Part of a small language model's weights.
Size: 14 layers, width 160, 5 heads of 32, MLP 640 GELU, vocabulary 8192, 5.63M parameters.
Training: a variant of Adam for these matrices, 370M tokens.
Each number is 128 + 24 x the weight over its row's rms, rounded and kept within 0 to 255. Layers, rows and columns count from 0. Numbers have three digits each. The size before them is the row's rms in percent of the matrix's.

# layer 2 MLP up, 640x160, rms 0.123, rows 530-570, columns 80-159
098:141154134151103128084127103145108099110090132138103073102148137136161110158114131138097132115094110164133153109116122097147088088097163136125127153114141120113097121152114098124131130135131129140122103131170111174109128123073122109126146097
108:089155130119167109137130089102134123099110126109115153109151104149133128146089153117127172103120118147138091123108142116124167149121110162122104141137154158177088169144117182141132204086093157157112148150121093120132139152103099125129146116
113:121147130085112161167141131157157127086099096094135123094112118145151126131119117082138165168175112118132105115141115120084146127092084152128132165124138085157111136111166161140132127149120140115165085166112186144152122127073134123177093117
106:151141122130101168162148113108120132137121116084170117126149086142150127129133089171109170118142134124109150107119121125127150127134128100119121138147148113097139123118117150130116137137102129087129117131108138131129178105131119097136148118
096:136146148112114138143148102156151138135099100129124139080098107120154128150124111129172120134145108109098151138164045107062121151088086126104102156123160156147169131102106106149139138133136147158160123155151100072127099116114133139109105162
080:106153143148115199090134105078107081078107132124133096120097109133130113132138137123125157148135161139152138117144124110135156120153145125142152130158162115118152114166111143151135123180115121147170098151143116107167154168106120095141101147
101:117134105100107174099111118116164116135086134140116108133176136176152127123118115135112151149140085127118165106150141124140107111194129139126150169100118117154090125152147114135097142114133116144151146138142188125124128120092130127146092076
082:174168154130144130110116124135111116107120110151078088132155106172134165140114160105124158144104090161125150102106129130122129142136131151123091157162151150103134119160135147164088126089111145102164124133105079138100124117117147101148092119
094:098128186116136137116130110064139087159119106157168131081096107122124114151135113086158140163142115095136100111141146149153093122133122146109114126164159149176109125101105126138135141093122147135133142148120137153171156121153136124130082092
093:111138101064187139138153139067186143148119142116143135127121106106150129141150099130124168144093113122124115124159118129123093127144069118134119145104151188143146147166124117134157125098139155112139134136143165109117096119133094131148138126
083:123141085127110150085196136101105118097086125122108144115099124128140137153133115178073162084095135179087156131129084145105115103118138143129123124125136121131175109138144150115124155157119112121115135106110127101123119136109155121169117140
105:108137120164141158100134153154096090142106137134143145106130115153159133144135087122101120114135106087141096113090150164100099150126129085114114165151153123184135110082122134139118179088149157113107107152124083121159180112140110122137108111
101:159165162146145111140107154162109115128138122092145122124127141117106180165114109093149105149065113121153111112088130137157131107147126180120072128189165119146093122152156157141116095102131138109100139114126098093128172117122106107141139119
095:101115141086111170155162154126120127160107123117141146132127121129162153136130112134123152142117110104109122130148120129122132145140091163111122132110145140125135169147160129168117180106114124074146150086091104082135175058135108124170116090
100:106125135102105156132148147079131138158101116094112120151120082170127144133112143137139096124140104131105111122106144144115137138146067171129169143132143077177143130111142115105144133122097095112166095145149145140174124143107184146136127095
098:149130107129137150115131121174159136091106163163158114113121116154126134169159171154128189122153134118108173132141104127095146141119129144131104125118129131074157114104125124158115177129129143147127142140132156130130102087110169104164124131
093:143181152141114114104130127114116132125132117123148112114118109152129097148147121122157113142089174090156119098091122085119129135097116137125121128122130122088121149099157127175119119148166202136131107140105107126162140116135162134112128163
098:104140146114113150097132115115122067153123163129169144101129071112145096128105096106096160149157132101152089119146133144154136133131123095106107140151157142123119088128163135134114130168114173088143107143143122114079131133146181121138122161
096:141127157121134150087101116122145139097064143120163112113086092143112129167112113107146137107136140106081171116142133099121114159060104133129141120146124177145119115109122109147076143150142144129167118160154142161149137101135136158112136165
097:123156184148118117087109141147141106118125162095136127068168138119135108139088126110133171148120153155131153111100149099118070123134107087110127143147136137135091142164122142132129131114106171136102117119077128159107141108140191111119144113
093:118123136143164094102132132134121123122064145110142115161144077172124106168116140135084142110120141079137148108131111132120098139150129138137124130108151158117139167137067147139119156063137163110089153133163126164129160142100109123137113118
098:135137110091140138162147113141133156143144137101127089099108086159158131129100101133100157108151181163091124116145118113096114080115101131122129144115157135099175173130083123147140150142080091076141120142115108176119119125141096086170118120
101:144123100136113188122164131104154136116115122111124139151127117146138127152119105149163159159137105107134130117132130127080119128112093116119118126107131113114095144093135144146151142124127085138188104131106131074148150115047115103133133115
113:132144187086186142149158117120144120157085130129141122126121097146126155141156101112151151153116102116098117120125090122132098161112089122092110135141142145151138135086091109180121115095090121108169152130140105121106151114143133141128085101
102:091156140111144099155156167100118129147092128146133151078116120138152200149144128141131149171123115137094118118167100153107105155136106136123110159114164176128141145101157129120092104122129143146129143111141080097160157100059147123158085102
110:100147177089155167128129126111143104086092108130152144151164098124124126140158095136123159137141151153096134108118128121117079110092114165126181135140150122146152173124130143165161135117165108135141136138102131162123137132112108176127090124
106:137154118113096135121140147126122121113116114089090148115101130152134126152097145096124128101112121081151126089119143133119105108141119114124104156144168121163128128171135152135116135147123120102133130157144105109134161143134125085178156109
098:090155159091114132114119106122179124113077129119155173053168109140145080147099097104170132091114088152068096110148123131141125141100124183130140155120157125143088127124143123128116136120149142134088175146137156124172123121115148145158129107
106:105133120119148206139111103088142135164113120070113131135092096126131110129096081075110170111131149106093149110154104085146140170127117131123138142113143122142103119178086131124139124146116105134134149185158154134126143106124121129167144099
092:086147125135105123059154153151094092118131102131130139104138135138110137130113137085152135142105106132176120107087134140131117066170117143083149140169133130141101137168103111147092147123114131163153124158154137133127156119108143100128139142
102:114149133136118123108150124096093097124130134125065146094125128174156168139146166131075109124099127123146141111101151139135142119154134155116122179160140139110141129173119122134094151077183135120155091138142123118164144137131168157109107110
110:124158112142114110073139127159123100097135141113126135102094139144151105153116139139121146126061133135083112123131109134101094066067122146117098162123146138161102107113098170112124170150149149128121138149129087111125143114152147125196112120
103:111135126070111116116139148158104125136118112136129105111099153126115135169135126140146163110079125134129181116124117144106155124129099132122144128157147184120187136143148135132098136163134137142145124168146090075151149152110102103166132170
094:147125084152137130140188148161130145124144138128144088085176138111103143153122081151119168107099069142088126114167098102069124137139102144129091148161152166145138128085119139133142158171105133115123151147121128094085084099135133127153127138
117:138123137106111132070143117153127124158097146099131147114098109139135163144112149126114112116119172132136103114094118121087135115097105123121110139149124121136131162119137169164114123119153138149188116183120131126121139105135106161100128107
093:099133151108126153112092131132089108154120115133148142113115108145131100171118138104151096115137151114113136108160127101120107121127090132138129132178131136131138147126104145146143106154110105085155138139101114129101163170153122107146123128
105:142137097142121148109146140155149117143149152104112090137136139130100193151125102136104096132081131112153152109095147106125140100119120112122136132147131102142113093151151139167124116148145135091114130131123119054140101111087117109149144117
098:108133159109153167125114111096138130145130082096138115138133149140126161149096091148123107119083183121162135104136125119112081098122139152131150115127146145095141157145083135185145133135115110121179148115086116150138138131138105125175087129
095:100114149124136154125153143123159087110106114107113142126118121160147120154102121107151153099154146091082099129148118124117135117115113176128078109171156123135142124134125123150136216136058070134125102096113173132130165112127107136151125084
097:148168169111128129127116119157152118134146151154156138111113144143128124134152132117150150148130144109106122103099101112105122118105105115131137127146138117065115127112149153203121111096145174143163130152137121133079116124104105135141116119
098:130149140112118124151142153112161132121126105052128118099119133119126133143107072160110150129127145099115121124104091144073124115127081111127111129126164182087178108132150189123118150147110189087129128095134101122106104096119131128128124141
# layer 2 MLP down (transposed), 640x160, rms 0.113, rows 530-569, columns 80-159
094:121130164172109116144129135144083121135155110126116113141075122109110139140125119113161137102141122119118151176154094056160138163141171144130098153139103127132103163124162107088127075101095120142130147086157088142148137101120083156110112118
099:114096147127108125123130147153141101128147167073139140131079122154130097117120138106111155151152119110130109126111095141179138154171131147099152150140151118064165121154123110191090102151127106088159140110094140129130140084102098133103115141
115:133143127141153145170155121100168147158123116105089124102155080153112144136123131094110093143123102154163157124123121142144132151146136142093079156106094136113134127133077158123131090125154101149142123135089162112132104122114154134116094127
096:132093125151106168170175159141142144124147103184149148103136143125124137176107148135114144083150138099113134135162100124087134166186138140115120095095115149118136099150148134114108133179093122164086109101095098117138134129105119111143130134
094:126126127123122132135211146136146133131109117112131159103131083071126125141127158153131113115122126156116135117102157145118155145123138117141111124091135109116131103137144152132125092186100166120086124125124081163128126140146095083098106125
071:144117143115149115125098128136138115131154125122137164128159124129129137114119103116108144116150129134144111172115142108135099090099174155237104149158150139135087152111156132096132128103106130104121130164180110136093162136132135113115086145
097:128088143098146100068115157171166098094145125130092150147120097096150105158132123139160126125128145136118152180088118146127139113142101136084138118109114086142136149127105142133157179185117139123178104116132133134129121105139126188119139068
081:111164149117159145103136113130149130133108102127132107144136105170135130223131133162103124134086135142107118018123123127086079150107131119070114157148140108127098120159133108158092155129143131119165121158123147137103101105099142104172088118
097:122090119130165122101159163153120165110125132138107129143123139130124126114213125120133143113152120162166141164104117135146110111102146105166139146106154160115117109133161092125124150100146163103115152122126130113088094130152136086064146171
089:115140137174082076127093117132118142080135094097143092128167132136109128167103116094103092114156164105127132114155161122174137109116121120112140146149117112139149135101121121136112135174107106096138119105106122143141152154139151107133147116
083:139098151170122121111061144127150130138156101153146129121138143127113096087134147137123083176170105086147125130112157154151134137113141135170121143102120114103108157140119047163136096106102172120136140139140137134122126119166155106133119126
104:159127134081159168151125141125164141175127117103148104083143170136148120166100097142127109113128153123160110115134106103174097119105122131067075129130118109135128140105119122173105147126146110122112112146165100167159136112177090186149122129
106:082123121145122155150155145100152114095108114085125105148167164145135094085054089156133151114150132095064166123142141109152139131093123069111136099135111126110178124098096083148136134119119154143146139140128136130136113129132113174118126133
088:106133161163142123129102144185136140086146117154126143171132141094154085096129123111135117126144087115131104102133076115106143094137148087090152109102123047076132136106099128139124172143103082128127141128125139106113128150147093092141152108
099:125107157147152156115137121165162132164118112139120100143118150079146173059131134105154155157133169077118107116112109095082113098104170054093130128083129111103154120142098108099115102126120130104157168096174126114144111118128147128109094132
095:131122121145090102129108152177153116140133144168107113091096138111133100132151115107147154127130170153146147137134146140177125180133104155148151157136146143124127128137108152096143117155118115139080157121143177125105127125139136157104147118
088:115064171099139151172157141056124098126132136103124164136103129118114165143146164133129113158171121150098123123161158152105135149124091170103150153139141169172109157117164085121148098090116100138119130120120102092129132084122134152129121127
098:096142138091159125119168123069120125155115106107149161124115068114140090124168113110163178099119107124178154158151148144143137093123126112117130108102133139111168132109126129110177121101097124110165144120102140083149120204159137125123123135
097:144169120129084072146111110060136146139135118126151123154148139130095153086162111125125146113127145151100165150149110129147122117145133135158118123136149122114160122120158112124137138111122119055153151105121124147099135153166161079089128108
083:100166132108159128104104161095121150172187096141097118132134115085097129120113134131131158089146150117137123133170099142104102116123122141163117137092141152128126106118151170112125139144100090104120133121136082125125155089145125132170141101
095:147137129093113099108121131149075104093114151117143092115138158183120115147119145104110142139099103132122165151138166101143182119114215116098129129140064119142125124119115131119125116111129174096144120100131141128138143140115124145119169179
097:126180162146149120140093143147067134123134118161165090139175140101150159162152098109129113150101085134119092090108128123176140160149119110107118187131108135121137100129118132149149128137116135138145148132141145111176126075112165144106154137
098:135180138125145126119159135150088149066138125168140135112097121139111127141124144110113099115133130096122116153142115128155072133144087124134122100157079129128191125108147084144063134115121114156096179144132115121140103120146122124110133139
121:111133183096121143139105151172099138103130074113103128107148115160149152142152145166136090124103109139154092095126106155144124150140115143091097111128125143107069101107145130145125164150147098125107138150147123114144114136123131133149133116
094:104106156152131119143130115139078113108077158146106132137147136154114092059150107133153129109148160101132160081139110129139146103085097141184100138124093157081128131178099101112120116160139149124142134162120134119108133162140120143099126143
105:108105124095155131155125170133173135120084155120145117183147140147092111155114158123116118106130090152134110103130118119164097182159119117106075081131146134131114132153145128142116144123111159153167102139172123150152126132107090104130131120
113:152137098098126129154127129144125127126095106121142111113098140119162128199110118140121114107096128131161108092138120107155159119094126122095141082139144119123139158134094155169145145151150089122114085094098141170128145118099147108151134119
097:071094141150164094123132152083116126135113152135117136106101074111113135142110134143122116095127127088123122105111080099131135119143107119121151125154153152132133105099183097134131097124157134133068135155157105114138113107117120099111136139
106:114109131106179143135112108103120106132113187112117151136138128166113107174134144133084107139126113111100143110190146151143154146145108133047113116142114148145127105135116123148136099148142130144116168106140188132131133140135121123148122132
090:140087168112173076168110114173152099103127136175128109140124112114133092177095131105146102109126107124128126161140125140116140152154111117134134079087130149112144115123113142138132136150124128138164151092119163144146114125120124149136134103
097:170104084144112097058150126167152067135105131136165135129141128094112116113174090146108125146155127136168120129122126155097077124106156140130122136156095127128134121121158160154176114117113147162124154118114121115109157165157149116127165121
114:104164128143133153090107107093095109111151150154109125126127105151112133170099187123129167127114097131143116161158129150165127130143172129107069114142161164076112132105103145163178151128120100147109101101090106152152140125132129156101151110
100:157130130140149136113140173125133165172116152145135132115146107106118153145105115142103115143171112112098156109141153093152170145150099103118129113117136106140098134106118112120141105133126093156086116117125135114101152113115140097166144141
088:121091145130105156141137087096129141149124132113122176153129132152121136112107143103127141139114110106111149156158128095181159114138169125115105120176118127135146140106141140110127109144046132155106139129151081144117119195159160108115099169
124:114103087115120124139177136110121140112172141145163191138159092103131176166130120088098092098134101111115086121117119114096106132169137106127112127135209126120092123145101137150130099128134174112150127152072133130142153142123105125149131089
093:141131104119144087116162132129152113145117122112101161160128134131074166126164148128156142155100127133105165154107124103101135155146188122075126141118110111159134132138117089111138141118131136159119127100148101139155123087125130138165143106
099:141104115153112161129159145144110109111119136155138111153104092144142100141116118117121134126161152137089126138146117111096137159115100105049126142080124130128116160173089139160160146104108129101104114185099137174128117153149130135135151155
094:121103116152113140130167166131117129164105098117119137125114142133065114129109128145140168100144131130056118150119098134136113105190137143183100115115098173110125142126123120123165159144136145112107138103081103106088188096117104140095094131
099:112105120113100136105114089150108097118127108097118126158134138172121130101149116122138144135123130155142121139137107121156144137139120113189138049124114094155139125169170122118188098141056146126131136138133113121152140132158103097139137127
086:129084151087075148105108117112130149143094101161102161189156136142147136172096135142136145123170136128122121123156095117114144080096161127100105089133140071166163133119125129133167124111135110142140145141130096159099133123128067138125117129